Each number is 500 + 40 x the weight over its row's rms, rounded and kept within 0 to 999. Layers, rows and columns count from 0. Numbers have three digits each. The size before them is the row's rms in percent of the matrix's.

# layer 14 MLP down, 192x384, rms 0.215, rows 0-108, columns 128-255
104:563545446530522579456517508478534468526500551595570495467544483527478557469522502468485497514513524464559624477541463457475445533507499472576466510470550490482495416519448541477532556509566438456589481523526517521515467503489449469526498509527588499558565541491499501482518552446494482445496528520495557511550450521477489550495436492502463456528506530482570528466551474491548564509497
101:503556527484554514505487523504373588544468441444503534571506493447487514418646460480564437547485523456486541463476460525406466467544497394556498515469485540496505488421447529514517515530553536488494501511508525515517503560473496457418524518501513505523508442513456507491529541525484518507498479532531472487508464553483476556500515463473466578519471522526500522573509491521476538551448
100:497533491513463509524444523501428467451510406513407454544552502559476408451476532507513558518476491478475481532496533447557534476531485552502520496523444533468529528486478488535506499542485445526530526504561497545543523485532602617499458547511472469559479605467445429491602447522500504468494525471547442559448526553503449532553487507526494494512495563548439439548507536458463603520469
095:469535495485615450487511480579525490441513518546467532608450504538524471576452510517542472522469474528520439486515489497502506493556495461430518479489534548520546523431552506424463501492542564542537518509507469552479521467511505479466464563514475507441507484535512523510563523474515486499533461487454548520494555492437529498500496503589569512470446513569525499501473490539496563502501
091:443523453510474409405525405475441460502521507517483541502501506454557494492496446466441544541510469522512572464535475448451452527503473574482554540513559511557470550504432478432501508415479426551519444515526431422482503581522500475456497472513439525585507504511457472475500482524479448531539515470530464461507497491456546583530511517519433448432488499461497539501495513513504467433553
103:530466538398544527520485517499501466483459576536543483493450524455533474441572468574508489517514542474533441477468574483459545512493466496556452447457473517478536569538589538576558505537552514516514546495531389482462462481467502557503541508511469472514502497508487538544494494487515489491533505449519553448502489527488490511521393544505549497489512478540470436491493534494515469447515
102:448452480530486457509518454528524416524544495531570520525486528503459538435495503517495414445533478445559482625540496512512554582556473513521515463555467512464514520531501485530471511449472468465548512499472485496481435532491530542519498490574445442520452480453470529505517418496500561479478510503514488489405527496522495467440551516405503558508504434537510551474511512468501534549518
098:529524554529480486537498456451457450464468486551472441479491550456485486502367464502442464503561551429476535510461513524518474523527500536494543598537583481486437450518461502566504505540479477545536517520537514527525551473502529521495513577505541485492557442549507465536524506544492466489470467442518493492558497498606463517507505476491477524523565534468497470493538408473464484442475
104:496502594460411490434522512503473501552500471467476528443495555409454463434475485523554473475508462467499503426547555553408452517503574431542537500489448476466456503515490490491510508441526412522481539554454486543458487553453456409496530475466468481568484553471547478525520506451493460532586493512595507505408494396520506449514481463528510523547501530515405504530549493458469463482490
090:499510523448516571497501441514435560436472381472493511499467487462441586514541480579471478480516595470490479476439472469483540456486497530512548458488573447604523468503501480536501508480490495507491520543487505461482490503540539490507486533540501519466523454473528552538420501565453497459526484506511571479457513572483515487529511506507450474488506551440525505542474572483560496566424
097:442487516588549507523560466539513509513514507531463449521551580546493380509591493522508480399509449489562461494433472463513553534507496506502534480542543476452414394523467420488549447514529480514467494531471583512535517463547488494526518530509530584530499528512462593467460516520536488484499490488507533478568520453536518470410454489525558470535477541542474475489461539452557497514524
096:508500406544506521497488463497609485540471522534503456518484481447538501522543506520531479497491454430433455535425457500531503504580563491471508547463598484466471549522488413479501425435505452465510627480486498466544519491460521476537477474452556513506557548503521484488518407486472570503479502469462553566536495557574499470531543502463475527529478543503477561476479534554467567504569
100:521505528507459523508436483494529477477445537444429497495545534513467483521512513464460462544458520559525500522423482568497425468511445471509481491538608583530442488457478569507516608466594485466519441474495424511512506445476473524457487533555424540485556522454513514406541537497455459459479496493461475534529443613472496450496537545523485505485480527445479520479485509520470501482556
094:513475494414528504541503491531520518536485456452453501546475564527478531542486492473445501519501516508582486550521512463511494458415544515417555493495523511475502497468408558551548526542448493541490505549468501485534491497454530496492470503501488533478524469494569544535473552495496534477495518488485530478449545526464516501460531486510570477543507423455478499504491555524488438519490
098:499523534525514524509453482479562511543516505584528523520540485591513495494469476534529579522489448489456538485505513452459590478457483541548494472523503468492486504488525525507541496572477422563464586517488585535540476486508519491545447442514508460501487508491544587443499484445432509548493513504509504464514550540447492507507478483510481523558585471488438489504528542508516571471446
091:484456482504451494519459537501565447462501548548590484543515543560459479472534478522509480472504488469582543471435545502487431487544493463479515557543439544458524501509499532602386450550507531571510498530536496490468531495491566481514519502508543537483452576495552457576494489546441460488510504465518501508494470504491499503528429541533509552461435506478498453503463510484496493485557
096:523498503423556502445487442397456481419515550495507592501431549447521451503571504497527504520507463443528484499500447514503479553483522493538486526500491476543516476512525546469524496475512573434474475559465490488488543518506475479517445485468435517512499457499492469523480515543489497530542484510491532475449435505545482602543462488450559449483455553436520445524527454510543481515460
102:540540476502536524537482530506601499535499442556503587484497457425493452460520478522499431453466368425496496352543550504552559486518568489515527509501471493492424461514539489508478524492552532461480533452566531461466497511584502469517533476497589421510495441431560533452530505501479598517446519521469473501480541485547562444518450489554456548490545469482538445480501548420511542447469
101:454518490598463418466434472468528453489516516560502509323421501475579480520496489450516503536540456482513465479527509499487488450465565475498511473500560506459505531507511564470533489464433460433501416528483379537503541517433509457485422478499482500468512474479449493470506442444571523437468490513501468457493559475488472441553524527459504529556496442418577489502446502484553486499452
100:530558431462523434510536486470535541470524552472540476499583528523466451491504467512448426477536511477493505467435532476552500479479491531576487472575512467545485507611502460505537438431472492494493467464469476448501585515463564500465554425559473494480491537513536525470539472539491501543553454504491495501470525449536475427460456513518531561491531528424491453495489474511439610437571
100:510549481519482523529492450463538456499533518575527494512533503444523566498463478485452427431442435451496508536463462474489506511445499554472493524593454554471398527517504526546534510523511491493556492473485577520456491504597520459493561471436460438556486501521500501490482513520476524450481559520477460461527458495534533443476498469553414510518510515502474396481470447460475554428517
098:501526528438405491459478518538509428458534545509574425525451603498459467498437537471411541517534488442454474521446526476484473463512445477494494447514546564480403526493493480505457450522502514433454462500517531469491513456436500412468484610479535534468492540484465566524462522515472482475522492564504525505471502518499520477517504524557439520584540407485507511555501499480484520479502
097:525469534557507639510531438491523444462507455538519459593504578542548472559530537532498559453481459553475512522415474505509554488436507505543523507461467470472525522470447604493533472441450515493489527538520535564589514484513481523462451466466490400481417504499555592467483474450531614461511457421453516478488519510469464508527550525495527596446519445503557525509529477526419530493527
098:467561555486509533497439548514446565550473530539462539482485447484434485553518477548575493474511422452440452508464534512477469515525560432546488517509481498491487505460435512555501495526486522488505542498488554521535532531491466518503511532479536550489509498499470522481516496573458443529473485464510527511553502567474554496472464458542504542486476487557569530487484545423510528515506
101:425575458553456522460426429532476485502561543465470476468498523521499562565489509482460465487449470512628474544522492503530448480496503521489563443537483531495445493449542513517484567501480541504420553519479457543533479477483444457513568509460453530482506494472506503540433486399538487468468484449536515489487497504499533557503528464507459552524569443515430546512511504499482484457560
098:485538515473495548513631547439523569488437446518524507554495483511527474480503443565420499561536554495464470484432526470530403554502531445499560496426409524525456501447487537470447584453543525463419514434453465492454497463517493466549476494501478447414428505488444464504485532532579586559483536518488482506461580528543527432539499515450441510559451468488473434429552535551485490541479
090:598485505465455542527512452538537512576558459594455480503445517520464470553506481488494501484539508523490466507517546443521550525441512534497559544509543471474586491601429528475560488525537516603566475503479558354569467568472477437459542496453477548456497500440504522506553567445516504557436512473518509397555477477490539550439531489530555525505497467512462504527560514439551468532603
096:489579389409476560491550401491474524554521454539545485501499481469553573478477468470502408597489495547505501462426511468427470499417538493545449564529552492578457512481564460511464491477494457522509457550416490505472545496490519516502520526481555530531586465456498481477476489504496530488475460503484444447486463527505565565470383512496487533540490536535527526472508427506550509491467
103:499508475559480515534505508582499498516528509517499483466532524494468499510525478543566518531625528522492458516514521527517554399476509513489468572523529429464510403554447542568527476489489568593463545484541517482460429523486460522468500550580433489468491480524482455505503451462416580485483534416514499451511473472454535464516482535472500446487468470476537524629591539528488458484448
096:518584546496398567419542510564474480510468516520479496483507536502454514471584573476515568504455475439468478506502535502432471568512515470528427461527452459443551496466478475475547488521509480572534462433526464437391496565503512485531434485466438507503523451450537534525487451441439469533527498453466517487513490542538502586501473446532475534538555543554397481480541468500464515496474
095:496484543510486503475466460554597495451492465534487436507454466488440466565440541494491518476493500480497557504499473438488454498520532481428489471443534525576447507486508504560439483499474495497499453526494528473508513479510550508497583483465481536508457456476464501451536528496513440508581556514550494516485517529459476566506537466584480515441454519504520503497466448473488483503578
102:522391565530508561478495575528517473515517486461536550431515504489520535533531529485497400445530514498513547525535533518537497466490499501513462531466546484544499516509512446526498544482485486503514498491520502488479519512529536511517486473560516474429497462521489504411531456466540510478538454443541456480438454448492518496484510511470494565468413529498496452525502482490485558481431
097:509477551519504549434480458472448556469464491460474547508503506483472584469518454423441510515521516476522476461484513495544447504567462523491449507489378515503494491422486590530436508496524512522502478588519473573533515470475491515391455563547511513547548491565536559495447572541484492512512480576447476525485483471486571529539526515482559557507561503470567465514532458584474568535527
095:462516512522450577575428537513537456557434508442529540519481396416445495511508512547402506539495449516540463499485506486475520542480493479518547590501462551473521492491484527498488603579531402554534487504457539474460504476504506515454544549476475434506502489495510466468488455504500551491540439496476444547540477507464554470479490485501461525463447526453491473468484464461493531468486
104:500461442512533433423449536525511514496503511518504490575509475426408547434459420524478495500521531506519515532532548439459529547530483529519459464523503443582469509514382546516455526483490538454480459433519588484516543507514470500473454529454471511506575535508408504561399465449515471517446513530563444434574501474500508448459500513444511515538499483517459526580545487544545505488534
102:441423464470497493492483506529491516520480511498503549524543480496503492441479539578480548532479520563493471443498465534532474494463531462450503484510495524473514533421535521487458504578521527530519569578463425448490500540555515495513469488535439443492463495461443510442549511459481554463550479502507482461590448466441471438547492451496510513494521577475482500514479549531511457490536
103:508492509429482528465465495537495534468495531512427471502424537506473577495513526556530441524516459505481569486473489497524511539583435494505503423453502519507466493497477487515518437468495470590542452494536538507512465451474553493495421503518529520472466624478532488572553538484541506576397553422495545504526464507537484553472470506444444482570565479479414492495457442442526545499460
099:549494489529420477501529526512460508470492496476503463362579529512457472503452515514529493466445485502453468477554421496517493535523489500531445508428566450536577510411462514491489479425534483507436515512461553530509566512477502524515510472499475519490502476444422514466524463555500499485507524462538478461453488518457529532495481522407537561510533453560456523457496472463483521514524
102:569495484523428415525522489592547480418488540493536575498520457523553481521511551492566462499506546534517455485491478477496630541516473479522511459557425460577556445519464592587479519468455499513546550465525461447516498493467470467560492516511526526492475548489583506469482475485455528576529518484490488468534430477507417516469503464440417478527459519528451488503510426576486471492518
093:494604484502462508433466498513456518446558434539491517466552540467494500492501489446524484451501458468488554478479505552506418505499471407572514472542530460577531520500405473473458508531495475476428435501522562425550484451499485497469465520511477508497457508566480536534582487478540477546461465537521547505566441540467527463453474439522481538494455531464541522475535483494505497542503
102:443533492534500425475471563561581495524539487546518428436502489533502501517482532525477510488477487551518494577461500406487469544521481466551545501564557491499476486492466507482544423492566497491512467502442532545516520513470486533516485567498483446468481487516411453444536518528487531543516531546551532491537477457484526432459494480543425456458530494482506425462541511475432464477537
096:492492510513556492508420549491516496526422535499491486504592419502548552502475420527522536455435492594472495454505503495502513466451507476559516552512521543485463485546514441489493524560523522452447593511502517414536543444509582544478554462464523486499454458392425529462490510537523501488511508533504513479431555528511491514479462499431511538515515496537507522495484461488542480555481
097:477512453512525492480484447510544473500552530498444473504591495471484512521506486496415509418513455562465494610492457541525486492441447519549521521448495476510467459527493457469522453494511486481487469467463495509531439496422504506515532531471394534421516481500575497483536502557518422504459515561453502522574577473444486571562534452503542499508392531431500461530491596408524507541508
092:492418474448479488515508506524497486543589467500539478573456484555535488488440547415450570539488481538532477472481510499500497480591466497461523544487515506450536430555435459478614499528550479461544537533493476497497485517476537586490469488529500576544531513510518475501513475535519536467585487498471456511419515541612482526546490449467525505486533547453549487554456535528502530497483
094:505501507500479482530513502499461472545516427562446480441564465471559479509522532567546501496458461420620499443495514430491422486507465464480481586507457532511494483557530497459461461504546458495487578439534461448543380502489544496523472499456529485484498488469477481544500468430407524493443569475458479536503428573496494495528523549540507493500446547464488508482482500512495493486510
103:501537457533571593511518511492512502556521535499518511468519425516553517411556536471504513511441492461479463512524451436474471583485387481546555500458524533522517557429546460481480492500535532462578545448477468491522553504425497470496557496517424435463428425530534491581553489477516442481430544465464535506469564554446475448522515464513473567415489511515461498462465496482520520471482
104:520567548424553477548497497493526491517465481475470491571522504454485517451430443575509466467517397592433462487487500486577506514523498470468506512510531517515502439499521415494448506486477493441590511503463506496563580484608519511490543541494510508513449486502519469541417512415528468483416459501472493440468537529551465482507448529468511532493510467452523539580508470478515523528477
104:400487537519588528448575453497489592461550489517477549437498476489485416558499543504540491491509465596480531508477566531487528527429521478462496452523567542529483527452544490475473571474528543476570475551525523444533491562594507522534523544458464482468539522521495535525562558512517525503529481513493494538568449456393496493564550520491489460519480526464519487531569471444567525462522
108:510487496512471482390459497474521566480555528504419514496550519509453521533504557412537453606499466433541576476479502487523482493502489564534511486487511544487512512589501488595532529513482433487605508568493548517478512497557568514433482489510528529512559587578487483450437513443483474531501525464497585519462538476546467582453517472563427489543527489387555477508481491510547546516459
103:477454579506510490474498574435515442479581482462434506529495517478475479538408448507468510501613474512439514437487460517544567482547531491433505541516562415547480528498475481540395446501406482487497449546538506471553491443479503525521508519562464537524455481463480384484493464502491475487473512510490445457540481422440491511523458514490500434545462485463487533524567462486521518563432
106:492497471529506459544514459573459574530474520479511460429526504445486576530516451576499523480478551489576528507471510450499535495586486457450507542506389571534446462471532496487486559547505493483532573463537531487499493513528487479573460520478461451479460527506466523544618462447543435508523504477540514434507499569455435531528539517438570537443504478457512447449567499438459479563479
108:553525505495414528458469528571492529547533521472460558537478518509510411503427434458461523540537483509508568511528514402493548569490471521553486483481461527536488481471519400520542491523601540503545459486442397474428450438457488539508428489485453484531505541506512489543472471423438518468551531472538515557538538547503485558447461478447552523519528560466532525507512447556533570497542
099:521498466503497498517496408501507582445536424536522494546564451489522494486452485484495537473481514505496546573516525443536451496530509531516564510547509544535466519485459515478521451481558530484530565527455512560444552520489518528529478505499500460439527494460468540435561561439513516511503548525390527518496474423535391514449553481450469454509453497556535529523472491556504546541432
104:528574503495526332517559509501494512495544458484485464575512473455523534502539469516544464570446501481549498450526521544527499510565594489455482515547455496474545490434493504459533512497522494545480549481399497621512510523561485499498439438558518581504523470471530518499586543507536464447551474434492547452489490520584523504530471490496437464514547459521590515429583511468501481464553
106:526438495469477566500524457583456485505505528471552477544517521524492523505471487495451509438488540529485550502495451425552507557428538491402446506496487525436522516463496432520571455477498514565468466514535428538559496546529477526531494499457494466467493434516518512577524452489530590452460532476488479490540499476495472450480521485512505491468474548461523491554489438537532563474494
108:560530479494414449469402492575581479538506516501531460461477561458487533436360547490521479521480529508526561528494487503441512508502582478504521533471486474497514488522485572515515408489447451471512447480429458539572449501488435490489517494466550536490492505465537484473561486521527472565475458498503563495526554512493513433451530604497503498480435519488507580552525503527539540505445
097:453525516520506488469455505519556538451437551437481483480483495484493485561520543498487462498513505546487456492521478483536513490500520634543453562494513483488476526568508509484547532528444485432483521484583464540560471550523508502531475518458476495495521494463554573448491526537506489523538570440466459415533511489524499473467563566445412523503472534530544441524497456459466467451521
094:547551497522567430488400547550525475467409438497453417468456491457516497451499445555440463507527485493469456570503519561483471524466545472521550515515550566543503426445478530572455468534552572609475545512475450523410514464586478525508525519518542478474465541483556456448482450484435536418502478466474449500449453539519495495497448546443533526494503552495562546543550466538473512457490
096:458543510537496533502501544466526540562508476507568445509508463456555446425466524551516541469405496489483537455471523519515521540512450497522463481586411576474536502406462450486548552495478457419464497503476493510542491507538460570569432518405538436474516477458401527505537489496511560492507414473525507529456459541500441546490472498503455504488479565526500532493504544508459554505569
096:540477530481531408526529476488405440482548524511487523506510465538498513461529425466588541485510493475456397559480477557556443543478467457534526481526512450475529508487558557476485507489548443466484500515505519437497492472531478551501503488538521472530484514509529464426473476488490445500482505449511524480476507542501542491470524529560497591518572459479552484465527511508471528565503
094:532521401564545507450464452437461535466476504611503512547508527460523480427495548457567513541556487475566533480421551475471517427530474477517451511585530454537450492459472456519512582581425465460484517518536495534521462475564581547477497488470503499422522490495504479478534421606565421501556511531459417587548521508567504478558474532487492423501521517490492434473555482548456444500554
106:461461547513513475550502492432476540477442484560521442411502497608527494506437536405614530532487497460473488486446461453512459446514502531505513476456620503466548436483511503488531470493385517490510583468522499452545502522522518468465521483496462537542529425505460533437508432453494518483505449553463535475560513525543491442501473456487533502431529440463481480500440519495516473464466
100:440467448493544486447495506510479484510542490576498527455531540551495544568460501538581504543531563501453497426516500403462469460495499417419438570482460524488493518479506490499525524552526504464470523544549510554468473548462564511465484545526564555564480504513462464500547480516531528499569442480532491507563521419452485450513506511556451489525535560527513562523502456476467535573574
101:509487475529477534486404521362528424450511478454474525494529511491513532474607512502482455437515484485562503432525543510473475509463500414544455475467474515520504505446455444510486438444495480537511503517492507500587443539520502473441572460500549587495516512472510489464525483482504462512523527525504477537563535469518533511559516537535480507614542494491501576510489548501492503494495
103:511467470504457556501505527588468518498582481483478504508483523525452491517534494438402479499519453515559551517425545549457501548526512516506436532483497476549501456495495479442434449527475549524522491505467508510486497614497491527513545420535514497507498502434559551456443443504463495452525474576498494553522495433514482405464491479478490571428471493580466553501489530537464504513472
095:570506503473497485505439523488517457546505470517527515442446473532542518562455470580508483515516457475510437554489488538508455520478480510556524485570555456499442484448510516520548488502506509425556522505532486585517537485477528470532495506524521430498504518494541425532447477476455515504464476537475471474562488452545484554482510520515574539484505503539581518427526494512458484593567
100:509512504479570535554462478520486520537467434503479516653451513431437478495575507504526528482464505449433481519504405529521514445538526484463561529512459534468512517553435515555514482510428541538474511489507429458516474496517549520563506488527570458487531495471556504508523521559472549511498533458481414536512484483557477534485499532476480498388542471454547438507514447513488478563486
098:474536552502517447516505451463458471581500583534478543566482513520490519486455476527560467511452507421525435433461477529440518525508499583511476481562486482447487524540452443488481508499478503546566450526525479524521539472590538544529544525570537446514456519573579482468521479521510527505485493487456538516490445627500519474539538534501552503510467524543500461512482475485523450572490
098:458494513546552501477429597506521550459475535511565489398432503458551461541524468532515543497504544475559505474492486535513470434561510524515470542449528537484541450484551491526486515512488500492450541514530534520490508473501445522492403460497509473469573503499467515509503521488491523556546421528507509457493476549409525483478482519527588572532479540490598579464466515498546445575540
099:515439541512505513553487566613418433542417468438500405549533504508469539449463502574522533461462538464481456587515539594424477523552450514519501561528482548443460518519528472498497492561549597467555522521500478533526536494479480491463553471532527485530458493433428477527464446505453510502480527505508449493536485500572484489519444539486505475460489479555486443450574512492515511477463
101:455535505539570535509424432408449448518467470541446566573489474437562546425473480471468595596506550465498511510479597505565516512532546518487460561498575530435519485447480496465522564533471535467497487495558485437493483507494555516497447508538433490550514517511567516564461501432486566453489488500511500477511581457492457551486537457477425476520470483486560462532441468549483446488513
102:508463435472529561491469393492449480520464498473576509532518446481438553477563472455503510425485482502533498552573466449472577552522466511545487556488494454457478491465450463650475459527489581536535545472430473503499507420526509479449476503458500543516467475488497468518551521463476526556516505439510514455497501485481556511444480469517515482536490532453469522492507488443472456458435
101:544478538541561420435522522467453545505460521437511570432429457456535532469511570510518514524441512459502516514560593548460514570493405523569436521545439505460471461504497496534614559478504505494542465525488511473529470491480436465462481489465491509481504535522540435511531584582542460544518437469473520603449539551483537525493487439427458384489547497489471526453511501465486483480451
100:500503529556504550454534562529455477511518502476549465510568461519488509552467502442567513478515534508491516502435559429502558541503485508511458528492434469509443514425507508474441531492496489497508512422459516470494508465482523532499545429523511552471537568457448496549588514565538424510492485509551483546492507508410504427498583502550469480528441508516471515504555517492622489471495
096:482421509513468474546538474477539502541472439524502525467465460458556501531477502458574470507436466521449481477584464596508494563470501458479516513513559574485524466558506514449472556481519484491469460465489527482480490519490516486496556506472430543506523546434500520560491539468480460486549451412537499528472534474486452538529453503525520471570484435547534522512531495533567474514492
098:528398554531508465448479526459456457498511606563505498483473515495493507496441536521490450487529549569513549537480476506495502511479544540461533486511498540522554449472482548533536496468461467496491466512526454512474528454505518520458468528490505517522489369485442567496522504484494459441507489519512506537483451573489489533418541513465512488500500490547607509510582525472537457479516
096:513484470431437501455472472490507526520452557527474440512567538473508506443508463483531525505524515539537502487448423549540473492504511520507487441477523458471502493576592508472459471414535538534454400455539455489460488497518479492570606524552530546531547552532564508534471478535536474558612482463516513483493452554522522505579557473493469473503574533480460527469507532455520542482520
094:508461496474549506572501511470461529544463501531520451480494526459429438515461480542506525489500508461511428582433480516531477485491465556510498507510487513471540445537517554488514570434472482426507528467536476446465516594462426502472517460512535462413522547438549469452530534533518466471504470419458455521466551586509512514478407479505486538533564443470527487527479528434508509401550
094:539496440530468529461440531539467480500519521520508457482509480535467541525495496522505480461538512488443446448522516485500492497436439460545541486441491487513556477449478489509540516489432474525609502468510513487486502497492469440529515451494493617499498471483494489574556513485444450535428557481509484531506511455533450474539477463410546484516491503472476466469537467513541457514528
105:601488429463447485501585398496418503489514515420550453516538455459511523527473491481440515462530482511459519516501459526454491483538462457533475495449490488487463521501474462484465457548528504457452465462557527530514577496480566528503570470444477436499465527585474515492464502549501483459466507545373462560504495507589499443451443548543463561533509436489452552469497462504568520529462
107:554586538427508553439537505481529546435462480539531430482479500482464535449464508504486538455470470476567503513460476516472518525556512542516434497495483465481458519509552543481443439514495469506419454498480435578522462467516446541496494440550554494435471531565490491520582524496498498445522590426510432525506432488527494468434463499573510514493498520482509486534413449499498548542491
093:509473482564534519388430601538480462481463455484552575539499531473501559531451487472479580448508497441558557531578487418516486497536473460488472477552454435438583494544450538434469485517485513571493479514403458490530532496512470459520433414473514539498469564480531478468507473550445485545535529494431445526513585548487497494476470475508457455498532500499495511514505483481549508482512
096:487593518522436480519529502487568552498477480525465545510531471558476510539542522536478505505498477579570489517475513463450508443524499588525584453482507459556535515452439425531528513448454553491614431444567509523455462533579539455552483506518495495498460533483495544448512456584439510472566485494486562427478524500578577520493559567551495446510441493551505491558493449452525479484483
095:513516547516441475428492449512530455483527508485560490596492616479556500479479516496578540494552545502514402446508534483503577561549514516461514487461504499490505515506481495519450540474461470506559548535483463559527505546528537498487489470499512499489540496512532495564474473516524512518494460515483457521534549504454508528457450556477480516517486498487530526412592575490529611546549
098:451531487504560499521519526581521495471455495539552521484511502572458439542545511485452516509545519515525527506544542488531416490486527472414435471507534491498574522589476450460520536481443464549517583510464508495490574562453490484489526515556558503493455449601448522405530503491522598605468507476555450512454438515511516515521501515512465502478521502492572505527512510593522536557454
099:560538465518440505524513547421526558539479484495537464511511491530518562506471544455502514550503531534525496513481509496490497522510453498526446460435432480447478471497468538461500497521420482463504476441501508565478505502493442474511497431529503533435497483495521478524496500538531461492495547598452508512517469495506474524548505512514496465442425487490456487456503557529596516471551
100:499565478522435508503587513482543545504463542400502483530531519494505477504360490499467517455484538462442466434485456479480477523486500552532509465571472541507540475482542493488504545489525545511521413487455487435512475435527500574540578509457570473472507550520534542498432453508489490499525465509469517491458477463443479403511489493548503496540582456543399516525529502486472533515515
099:521504511494455564458496559470410517470489495405501502525507476508544464503485538498426494537530532489495492524539491532517513519491541509496549540565467509568438542619540468506554516543456564477516505558480449479525545533478421515453490528458450526426510472490481502635476547478519420494478444459544510480518565538487502465461563484509448521480523474459449472481474462483576470434538
101:539490436529452528530576453539507492502565446483564535491523530427496540536514511468512460543496502471594571486506535493474606459551558423486474389577491557553475473499544528403562507467555523529517547558500470529516482479559536475514449400498536479451591554567511511561495540476477472442427438458509505460496537565492520577439452530540542522520540554539539447529454488490421514475429
100:467504491437499546493499562535457502460502556428408560526427457479527470496522423485511569479527440484516532486525507522519432491507538545444487621469398549499478514465447535475425569570440573510446433493508530490525437459518523531510451587518468509510521501520537518485509494499466510505519520474524473476467524545562535569497528534541470457498457471566465465496456503538506517539537
096:478517491450544489509500493496439456538511478572491453540465477496493504467539531458468473505552452548573525545458478523474496498432502521499460466515453512516469443461455512419489459458472459514464539510556495518492448524397474446466421539519498528448498477506533449578536581499549507438423495503500513459566514474497494456599463474496498434528513495520556519560477549422476495503533
096:451505500473500483465480493493520568486503560406517484476519503418535446450523458489485553460454570532483520517603504578568554509496479556518497495482587517464557464561471587530448483393475458535480558486489585572464502510551547513547528582494475478484529527470493471523433539567490530462410589542512430498538566534529511481540509471513452533512512539510440535496488550488483490551486
092:496457468488501537478458509539510400524454562386494424549468460415463532585454547482478516542598487478489511459533500450525517445535554481419500504540500482520557544450484540527559505475473494560501500501546469542495530507467452482439538531462419499478498501581472440570611563545478467504517540512518482516506465545468489526476507536530507497570505405537476496497509492512454516532478
103:524525554522496503388485534447495487442581474549464554495453462512492542504536487469496569532543493487477516520511522618467439557539510487464526495524504516437464498443497421517456500519530474492515483427479494578505525426546578524535500495512449522527497483488531448503446550517507449580483529516456407549473422528513500571422454461471483528463467539588484485441512524524498495562449
101:453491524479509571457469481484588505484482507502505417508463480428455470484426490573476496518434522438489488503476535519568500515512501562513466438486477490547524562494519522448388464490502474483582503559518570548450439523555486548519461484431475518520497537440500490476454455447471485498451488468572507456496525476464514506474470501505461414504574458510464503593462518463410597474576
097:387506550548501545540464462499503513503411424494504450503445497518480521502493423552453479496514558480494517505488536428517498492557494586514492480497420564454518513450473519509508421567489454532500491505508543517505442547512523514432483524474494519496494509516471440523458508519454560513456468576586542511544456482493452536514485542507422460485448539483518507535482623523461514536482
090:501481517432497508491529541479501444423531473535643468507528513551530482491522448576502525511499593473506553455544541478518531562510385475428472531593527545472502494501525478481487456510536481506496578473485482501454536493514474442527483473513473478501468523581560551469432499554502511474546545518485521495438443554520490542579559535540460507486537517416458481459460529507484486511504
098:464546535561476485496534489481517435439481469428474506545496478453537436530471459508475516472505455530423458540509579484522498504474578616424517521401427543463509533426471474578476482509515545484489502496496493489513490533555451514527512555532484523569476515516564479570490463525473542514562500474513515546529590551589464568486508547466510525481482496498484495499425437484512542495532
099:498501523442464502561454527510465461458482465479432541439502505474484484472497509439529464455540562490426502519523535510474536500478500457454492512518634503500503540530452586515519513500463485514505466533484498505497463502460429487522491513477468475488497556484469463538406481482554498502438452473464483522483577484426493438471481495489492494433507463507531438544504543473509594513459
109:456454463604493484517442503552526497512517607507425482508480521456496452531477528488426560527483503527475506454518552516532462520538454519509566544471548560479486541479445480525582570570549562507520485408524438562445461545485597515545502501527483498510556504557529581481530491503537482521445493481511520446491460464574466476493441461506451516482452525555497465471515491504488527544518
093:456472570440531499550498492460578530449500455536452544547478454421481479444459563487496509576480521474591549426413536418508489517545491404476431526495515477504462473560454448455484485438458490525490498513460442535502474438519453345506498552510477572468554538577524421536533449445463532538521520522537536508425525503483558529482532521455460480481531550508464479529527516523484520481483
104:524483510474544484435488442581502549509520518541535544486509469535504433509514418529506446470534557481585533456569580476508466570477435492511517529467522422458496531547483531513543506497456480511446449481500483582451486502498496473457577538459496497516496466550441543509502520460483552504528493519499523468525500559562585530466491445464519504536517468420464558467453555590491446405441
095:507521433451553566496458477420472506535471501481384592504508507511526379569469541537526534524527510497557569466443455494453557541437472499500483488535475466566459567461531519484511451518471508544569511533464467501472546475471538542519485483442498448453478544494463488542498533504461489465506467462514507538582498558514544534499511504525507478421519572531538482500502466496479507535547
164:435492430449458481495477489533588547464562560433518495508490486466579536483504501472505514490505556493541472474473500574454459551479483416486528576494541492540444418503497503551456505508512527508480445477468555465526503503519440562471440578520518485558553491528558410482468547524503468462494423487477465480592460515506552483496473538443503450556503525461430529543483462497527421506476
101:574496574456523579526575457547410514493504497529422500494485486519515512535465554564479478405488405478516515515496481472504571493490542543517516472498486519547510491462514534477499489518502552524550555545431500551502583489525515440487545442491521525475426426622577496479505494474528532440552466484518496552472491456520489517504504372499510494520541486476420477483501494559481439519553
100:546544553452440537498462480524541478486396501502408510513541479582492448548540555540461581530488499460527508503435508481471502465498458456483444432523511461513459567514505430430519477483471459505417530499522525529467463474476505488486547526416538545508432469478532501569515521561553607526548553505495481572554416501494535470599559486434498506505517466478494547426564487536512457479510
099:447474525424448501542505562519550513525524558419476468430526489413465547529477498486563441496502539420459491392518482490452556448444452436502450519474519573554470534511479459493497396496539592428488478488511459505462447526501554524513499522536486472480492503469462431476453487534458479494464475505479506420471490463529528499493506459527484485546508508501466493473455522420497483475519
098:456541531448480511445496538501437526509485495518552475393469465454517524511431438544428517492488502521431501540494486501488430531518442460500464525554487492536583515491533509602493479465489451482440503424519430473486467500561577524517495488547483443539495422534492502482435529585554482540537497503457529490495530459502490479592556482459526445461415452447529591518552554481514571563531
097:473462415474468493479543436511556528494500461507533456484475514443499596511410539492463514539527476578489484479497484463541544450541420541470532549489499471507458468530500517602525456599488563539477456524473477528402491485496564549465448491494436540514444526413619508510437448448433532446451449531503547528527535516521491379527524470498561498500495518512472505543533502449466515510579